Part of a small language model's weights.
Size: 16 layers, width 160, 5 heads of 32, MLP 320 tanh GELU, vocabulary 8192, 4.78M parameters.
Architecture: LayerNorm before each block, learned positions, biases.
Each number is 500 + 25 x the weight over its row's rms, rounded and kept within 0 to 999. Layers, rows and columns count from 0. Numbers have three digits each. The size before them is the row's rms in percent of the matrix's.

# layer 8 attention output, 160x160, rms 0.675, rows 81-159, columns 0-79
115:501497568484480484526498536511505477533469514515475471483474516472483497463496481498540517492536509523506501535504491518478518511502513506498555491491496458464524507485498488525522447493522520444505497484495497528543507508509489470516512486
105:490496517531530473527450484535532517505511505497497508527505471524529539489456528473529477444523503460502512528492524511530496488469525514558488504516482494502527511510499542492550531486489488490510480515488511485471508520458498467494456489
110:508490475522491516461502503500479494565465492469502550508459522530553529442452473526523497544515486514539456478520535467475488520509494481488490487514505535508537476509472501496524486480516510510496498478512456532515481510458529495513487483
097:520522539485463486465490489542510519519458481519502510522451453533545500483514493494509503456520479489497500472509489530476526542514488478525494512493512481518519488488511488511492507519547497513482461483525502535524509475470459495477507486
087:483493488544541489530486496501511460560510489507491496538543482507487503481527542528481505519476529515503522508484512463535486495509544505497506534520486534453469489524514537534517524489531527476463550530470468514488511532497512514508456502
104:479458453480512479521510493495488476535465526465511499493512489485483505507503485496505488482512470523472450498518500481528472513468466472498480503496510498484467512505467493537500506494483514472516488483521464550490463472547510549452517491
106:475511487534493494495515471523417473504503483531550502500454476481509497492505506515504454475480511506479480481471466488528491481457512463453496513467460493495503510494498482490504539469490531527484502542507507500488482523539475475526493477
099:495452537476506535473476533532467519513489423471481514484509485513487511481527505486525506452493524509535498489474512511490516471513538520506524480516515525490528495489471499477481486541482495507492511496478464486512527530508502483562514486
103:498561531506489481492515523511536523500476465468509511507489503494486495543538460487476490522510490474458492517459514519493504512473458477493558545507492473486505448483499527490533489516542463507464486463510524485500533539464462473509525503
100:469523520517457466510507500507476506525480531477504507490498486484442525481494533538520482532494474531480509473489518516492534513490502485542522518488476489476472476513445521517522510522537507488530548474492502484497469524516487514513556517
106:520487510506507464505512470481491510472481534522469495529507511453545513460509503479490566537503482525474501554495492491532448490501488502470482499500491502553536487508537481551500536463514457487521474532534511490503467503530523520478506503
092:510477490451468473476522524491578499515509506501550471516531495479539538467497460539542480462498517511505514486506519490515493491508517543495508496455479503498529507490509498495486475493504531508531514518506471515476509484532516540543547517
094:520553502500490512469545399492502481521501541507500514558549481501523501510542494532515512484499482496495496483501522478481499474552493512480503506483519475513507477496474506518496516488502527510530536472498524470491525489521475513511481510
101:516468513476484434487475467498512490482491515491532512515489484479502526551467497491497509495513472499482537492528483493504485501501509501489476510510485481470531472462500487500477491501545508493531475485497465508465498467479510507540466476
104:494471519477516547474463518489467518512491524479496492485512467536473461446513520497482503508470518507524487508511477476528509445486497479500467534511532503528525502513499455468474523505471485486519505509504451497454493563532504476471466484
109:503488466570480461505495525501459536531489481455498490468491512461500476468491469518483503470494459491513491461546459487510490494497490522534476469484475522514496473517507490502510507511484503491529458519494530508459522497488462512473490520
095:529506474478528487471473503493515506501528478502457526548477504486516529483473459518488552498511519549510491494512483465482474501510499514554516519492557515512480468526518468497472491511491540537502520523468493517482501490465489524462493512
102:491509523537529496494503513484494518485481511488475484523478478511481506549555489496502484482503494511483519478466501517483509506484487454498505503549489470538495497584522461531524501476436516508536485524502518463515540494497502470437552516
102:504494540519514464493493503467459493503480464494455488490515493501504493490509570487474525484466522510510479470530511486494459491529533448465528480475533460504496481536506470514500508504508499523503470535491460527532527502526537493488481518
094:513508511507478483533485518495534498479507511529496536471497528474481506500537464476505500503458462470481518481497557517553537499491485497506504543501515530457520498522491525503511473515455479491501523506496497519497512515531482451500534511
102:500549484508508515501466499543501451495484510487523503469528512519509456483465538487486515479529509478514487507516463464525512528473516516548507516430490505481545492476473506487524534504508498504527543495508522526519485505490487515490469449
101:464503509461480473535520481481510536544489518490497503515493404530526513482507480499464519482485487505482482536506507496497522511533493515533512506532508462528492479518499479510509476480496473528490485500516495459504526499523490514515508493
104:539500495514482520518506497510492513501479478553513499482520516498531520487525500511502493504520524478535516469506472519465446506518471503484524530508474514503515482510524500457535501509500499517519482458508510481530493487513529502560492481
099:477472522547532506514506485511482480522501556479531537515537490453471537506516520525496501508498537525487498503528489530502518471512524486518500521523495492442512463521511560515502518514496451483479530498492556440464506479468482461488547459
083:499495515489467454539506493509485472490518487496504505495481535469497505454485466477482455535505519506526484502533448510457474565494501532487514511511496501538541508499432501502536505483462492520537484516518526512457487437525498437520534496
101:515473464529495498530459513502493507547509539486527492525487518495529530483485473462485534473466509530521507543474503494485495495511493538528511505530470486502480566475514488489476507477523446472521487476485502531461548498527508530468497513
102:503511481484475504518511529531549519494483541478480494490464447519518498501529523505517468480511531448510509492502522488516549457514509468511494525492506484491500491475500513467477505472514531491480524451465542461513485511478494518495518476
106:472492470481534502482509564495515512480514484507495472500505513467472471510536464491472554545532493526513503468475521518503491464481549520519491510477514480486514524498496494513526495516490519517509495498532528491505464510522506475483501496
096:489511520487526492526464479516505489521528518500518502468543506495481504508489454482472511522491517508525486498534493507524536505499505506524529493487510455490513506472481491516542484517480491505533492473490469501478490555522542489485499526
096:503482523492495462556492495529510515473476489510543489530454495535498502515512470536494499489501509501531495501528499466505449507511489488524504523526510535474521569492519502534509480487493528523485506506526457494473505507476502499477510507
090:529496499477513490499484452521480460480504511493503481529527458493477500491466479510542501511525541508515479489485501517523477488522483514520480508474510484512477504446509481513510523529445489555509503506498504465499503481537486484530482512
096:536480508522470513470472511526481526486507505496549466449502484506493517426515495452531488456475518525530478492483471509468508502527487506494499496481510485503544559509504469436477483519505518566516474508495511486511516527531493488468476483
101:486500478474524481468492513511498466482454464526477532533473501509569448476527514489526525504465491495488480519515494506550456503493530563466477462510497519510502500506520557496485511523518507490509507461494522503479530478503525526544530486
098:480502530482475529515459532449519497493481506522526457515524512503481526497503552456500510488439520511470489500479458515532547523498494497467525490540508480504476535491464507492537506450529494495492515463512466498500512486514458479504524473
100:539481514505472516555492567530485482493500485489507470504480491499514523487498499481467474482511508539476478512490433478488491528507537505532509503504489487509487501502537494498504519541498498534482475502479494507434500514506484515494505489
110:503494471522515481502496511485507507510522482518490499509537512485480519494524485464491484516491455485532431486508527523492500521491463536539525509462533540423486498480487494530483527516501495493505513497525492489448478511519468526468493527
096:535524495473516450485511516511508473519486537469477492502541512523517468438501528475496475498555440523502488485506470438501528524518496519501493510502521505481496544490492465518468484520535519513477529468551491517536534486483532466473486507
107:512510439520512526487534459514537440475528462490490509495541522498488497476486500515510482519506507510575520501474473478508488488454491515489473512516502494490447467508494532503489475538524479489501458539458531525506509540522528494492495510
092:501536525460530509520447486509472496521508481523516521464530465512480478478494518484503520517517517528523472532506495487468501448519534522510507492546472501491473495496528466488515534463464538478526464482478501509516536515524521487497483511
098:539492479536483482495484518475540551562503529489514484450526529546496497541540513476530501512509470472538481502460536491484510470489473469512510463513488560483519497542487503484522472503515520476491518534501507521490461503502506513528487525
094:480508452514505478514455517458493521493466540536472515470513489476533502474487470522507473476521496511500528508516467490524491472520501502484485519491525470512469525509484504502447477512483510476502533502502512495525497461494480507448506493
113:549484515506515480496537520500509521499544480484463528470457546527497470515518488452476511501514499514546490481535473491470500495512469439505553490527518502535535494506490470503469501489490499466515524537498478492528524500496508460520477494
094:503466509533504502485540467453490490514504463465554501504498486466453504485485506512485492514524483523515544487505543528522504504501478481447535490503478530514477513513542495463533503523446508533514460505508513533527458490492555509486487542
090:498488489504520513545502486493483511517493526475516553516516531450495519516471568508493479504506492516482516517444555485492483493538513496525489501547468537503443494472501460460491544480503500494483523487486500461513476483449511477479556476
104:478508498468456462465482519493497471506532522520503498482475511541460564488483482461481485523496463469517517527495459517488517501506510484490489542478566531456505471491507493461493536503513513555478492548509495518472464504496530494525476487
097:530503534500476533471530503481495477523496437477484474500529489468517488507510490498486477513466524475491503524504516492525518499478541508463483473485481501554467475528516474454506500473448514486499486479510513502532476563545491489489493550
098:514506501491506535553464458499536484508468485488480505520496464501461504465463503536513492541481480505484513473487452517507489467513536511492484562514511465470484493529512523463520516490477515562466473494442505491480463498528495487477468490
100:476504546473503532497509488518512502522502501484562473505511515465499483494445535471469459488473480511472500523493518513547501486491497484498479490514475482501510499468462468478505485476471513521464519496469486509483521523461498504482485486
088:528483474497488477470458550536475515452523505507451528467486487497496514498495516511537483457483472457512542539537472517500486498500474510503485465525500467491504510517483493482486502492491466470485516493500490461531493495526468504520460513
100:523454517479506468537476481473472470505565534527521504483518490522521499534504526540486466507524500515449487558516501511528497529498489485506509502502512486517525510478468476496526524490472499489541549463523474515468507495541481513506494516
099:501496535516470465489457492538508522461563484531444513514494506532510523531496539496531535533503545475475470519508486510483521509480496518508478493529530467512519476477476473486489533521516511489482533542553513489495504524487518481544541525
099:540524546500522506483548483498466509484482511534492466489527515517486489564485501488514502521505512471521536512522528488487533494472523488517518499485523467493524464496542549490492492466488483505502457452458519471476487489485504549511472536
091:529501472514523528448526506515510464522533496509509494504504518510505472490511426471465491490496517518507533461513481459491541481494473504512500491501508542531498463486487509519495495509523525496511484517510498521472496491454486507521540480
092:495512526470460499521517455485543491514470480509521490536508487519497475544497485488508458488529483492471537545492510500508510469521501470509458469523462530536522474472518521520506512501518542475493481495493502449537470491498485521484520477
095:514505509458555528508513482487483519499514523544491497500445482448492507509473529482509484534477514512516453473483527537522483477516489490554500482498539486490459522460484498462505461501459531502485493470486475465537496502512472500477493480
103:531511466512531485549511495474499529466493450527500522495504501536515445516560493521535539465508510479488503476464482514486500504496460501535500473460497533513496486511483523474524516530503502523503485492533520525533492491522466496530515505
105:485512496467503538496517502517513494514502466476479500477521488472523522532523448500487488498498477509470464504485544525484513518507498506520500490493449491540533522532492476514531568487504454530489493432521501526511547526510469486512520461
108:505465467508473524493493487537470479507512485495504468511470541431502458500528534534464548464484504467503550496491501501499497508473482498511522492469499531514522487535484433490476469469528509515549501467460496501503479514441481450468499490
096:531486527495438488502485486483495525493508483449477505515467534492456477541531478509505486484474496491523499551531518488496559507553524463484500507504487472501510492498511504488494504513506508512503521528450514480518503499486504485491457486
110:552485493442491504519519530473519503499460481517538477543483458466488534534542518530486482492484520512525504475468536516522469485489508544502504513497478496470536513545493484536468476531513500479518479476516485498515530465514536515510533444
107:496513473494485480507482545493521497488481487517507442509513482483547512534523522474500505532538480553463508528510501482488521470480508482504470527457515524484498497510519544489484504468541510509472495505492514482480507469511512546476481438
098:517486489510487498461483461480525454475472470522508530492457494482484521518514480522471528543529487507528493479507517541530471529519497513479464514498476496538506469444475544506487528479471496468508498478482530501479511493495501505511470511
102:473487517507552478498548545482519501499510536474487482452502492506566497533453513513487550507485497520498489483506534500512486476532486466505501498461511502480480482523532460453467463493483495500460514532488506513502526507519509541532504518
094:547471539517514484458508507524492463502498553498514465531487504470501512505536547511514507523518526477533511523447527514517475518527490481525504472531489476479521465501520516498476517521519518515496476464525500512528486487489508501522518535
111:487487538509498476508545546520466483456501455481457508477508495517485517535471507495498450526530486494541478515445533523496514491502489489447460496470519493474468470489527506515519492494508499552468529491526532495488494495509536505516496491
101:477473468488500444469521494471509524475516477504514480480475531503538486492495488467486491499476510521507473525537512507434520529469474486511532530479502496551479488500473504498505511518505506520478513502523453489488468475481486539522504487
115:516499524490476486512474531526486538538486512517487504481512492504448479527462499487538472508473530514497504484504484523509494472512491481491476525515481516470509534467528503551531514493544512490507465500518468506514476525491481461550510474
086:461517533488478500485494488453501529505537499546505505511479499538515495526472508526559534519529516483504525553553485508483552503531449504516497449511535543522514484489496529496476509496510444519471549508487469487512497558468499528505503503
090:495514499511531486460504490509492514516515440482531472504507493473480524492478516524454498489504522490501548465534484511515522469516479469494526550501505515523516468448520439496520485491530502472492494520501534462507492548500500444527469479
103:488473519500509514559589482515483448503520493527505505526498489518486500479533541516519547556524526499510487478456498504498483493521518510463552479532544553503451524465504558517503492533486496497512503525505496533507491509532518519528490468
108:466497502517530499495501495459490488513484493492552495481517523496458511508522493529469508467499525513521474468522526473483507498524533497497545482474462530505483501471449519498493525512510487526503535519499477514520480496474495530513562453
109:516510544558499470460531490463536516521495487512502490501490544540462516477511499501491448428514487500479518484491523505456460486505471455522511451497520518498483455503520523484488512491461520484483502529456487481485511517483484490519562533
109:527460452515507506518510455521528527512501488485500542519505540486494508510489489519480464524486538467524504538512451491524473506488478535516496525495521546549498437459469482516490492528493503493530492491506512525446495512470521521485492499
094:534535462460543532524559509476504495517515458505519529506488478471518525481482502515472491539553527521519493498466513492512444498507488529498478489470523507495498509490451505488516456518476502486486472509514462514476522459480536485487552455
093:524478507494486505488517493454499475480511494488501537470519502503469491512507433494490538442489509465480477494518485527476511515518477521477492453505538497459476491534478492533488465498493464473490438468520509510511506492520521465508508486
101:538466483482516543529472529488504507513509517472440501492502524520504518550459528546496522475510505491488484501485519460518515491540534501503494480532484524504481516506510529524520506525543483534440473475489505508495480494535517491540493542
099:491523516543536518503485514490525511469523540492518500516468500510545547476515465556480483491531489522507528517482488484537481508505468549552519515484517469558505484519495511469539518527506532501499521537537481442529501480464493486519483460
095:515496485514475529454495490511483460514515490489491486492491495477482506510455512488509492507518476507447523513490484497474473500535504503487498469482468498491507522501527536507528519482501531470492497498489488560534478508508536508464495498
099:488489503488446481496551467507533500431465479516516480498502520543485504498462501506554516479478498459495532528512495488469472513498488462451497504471509457488492541512528521521486488502543510482491475519494468486494452471497482479426512491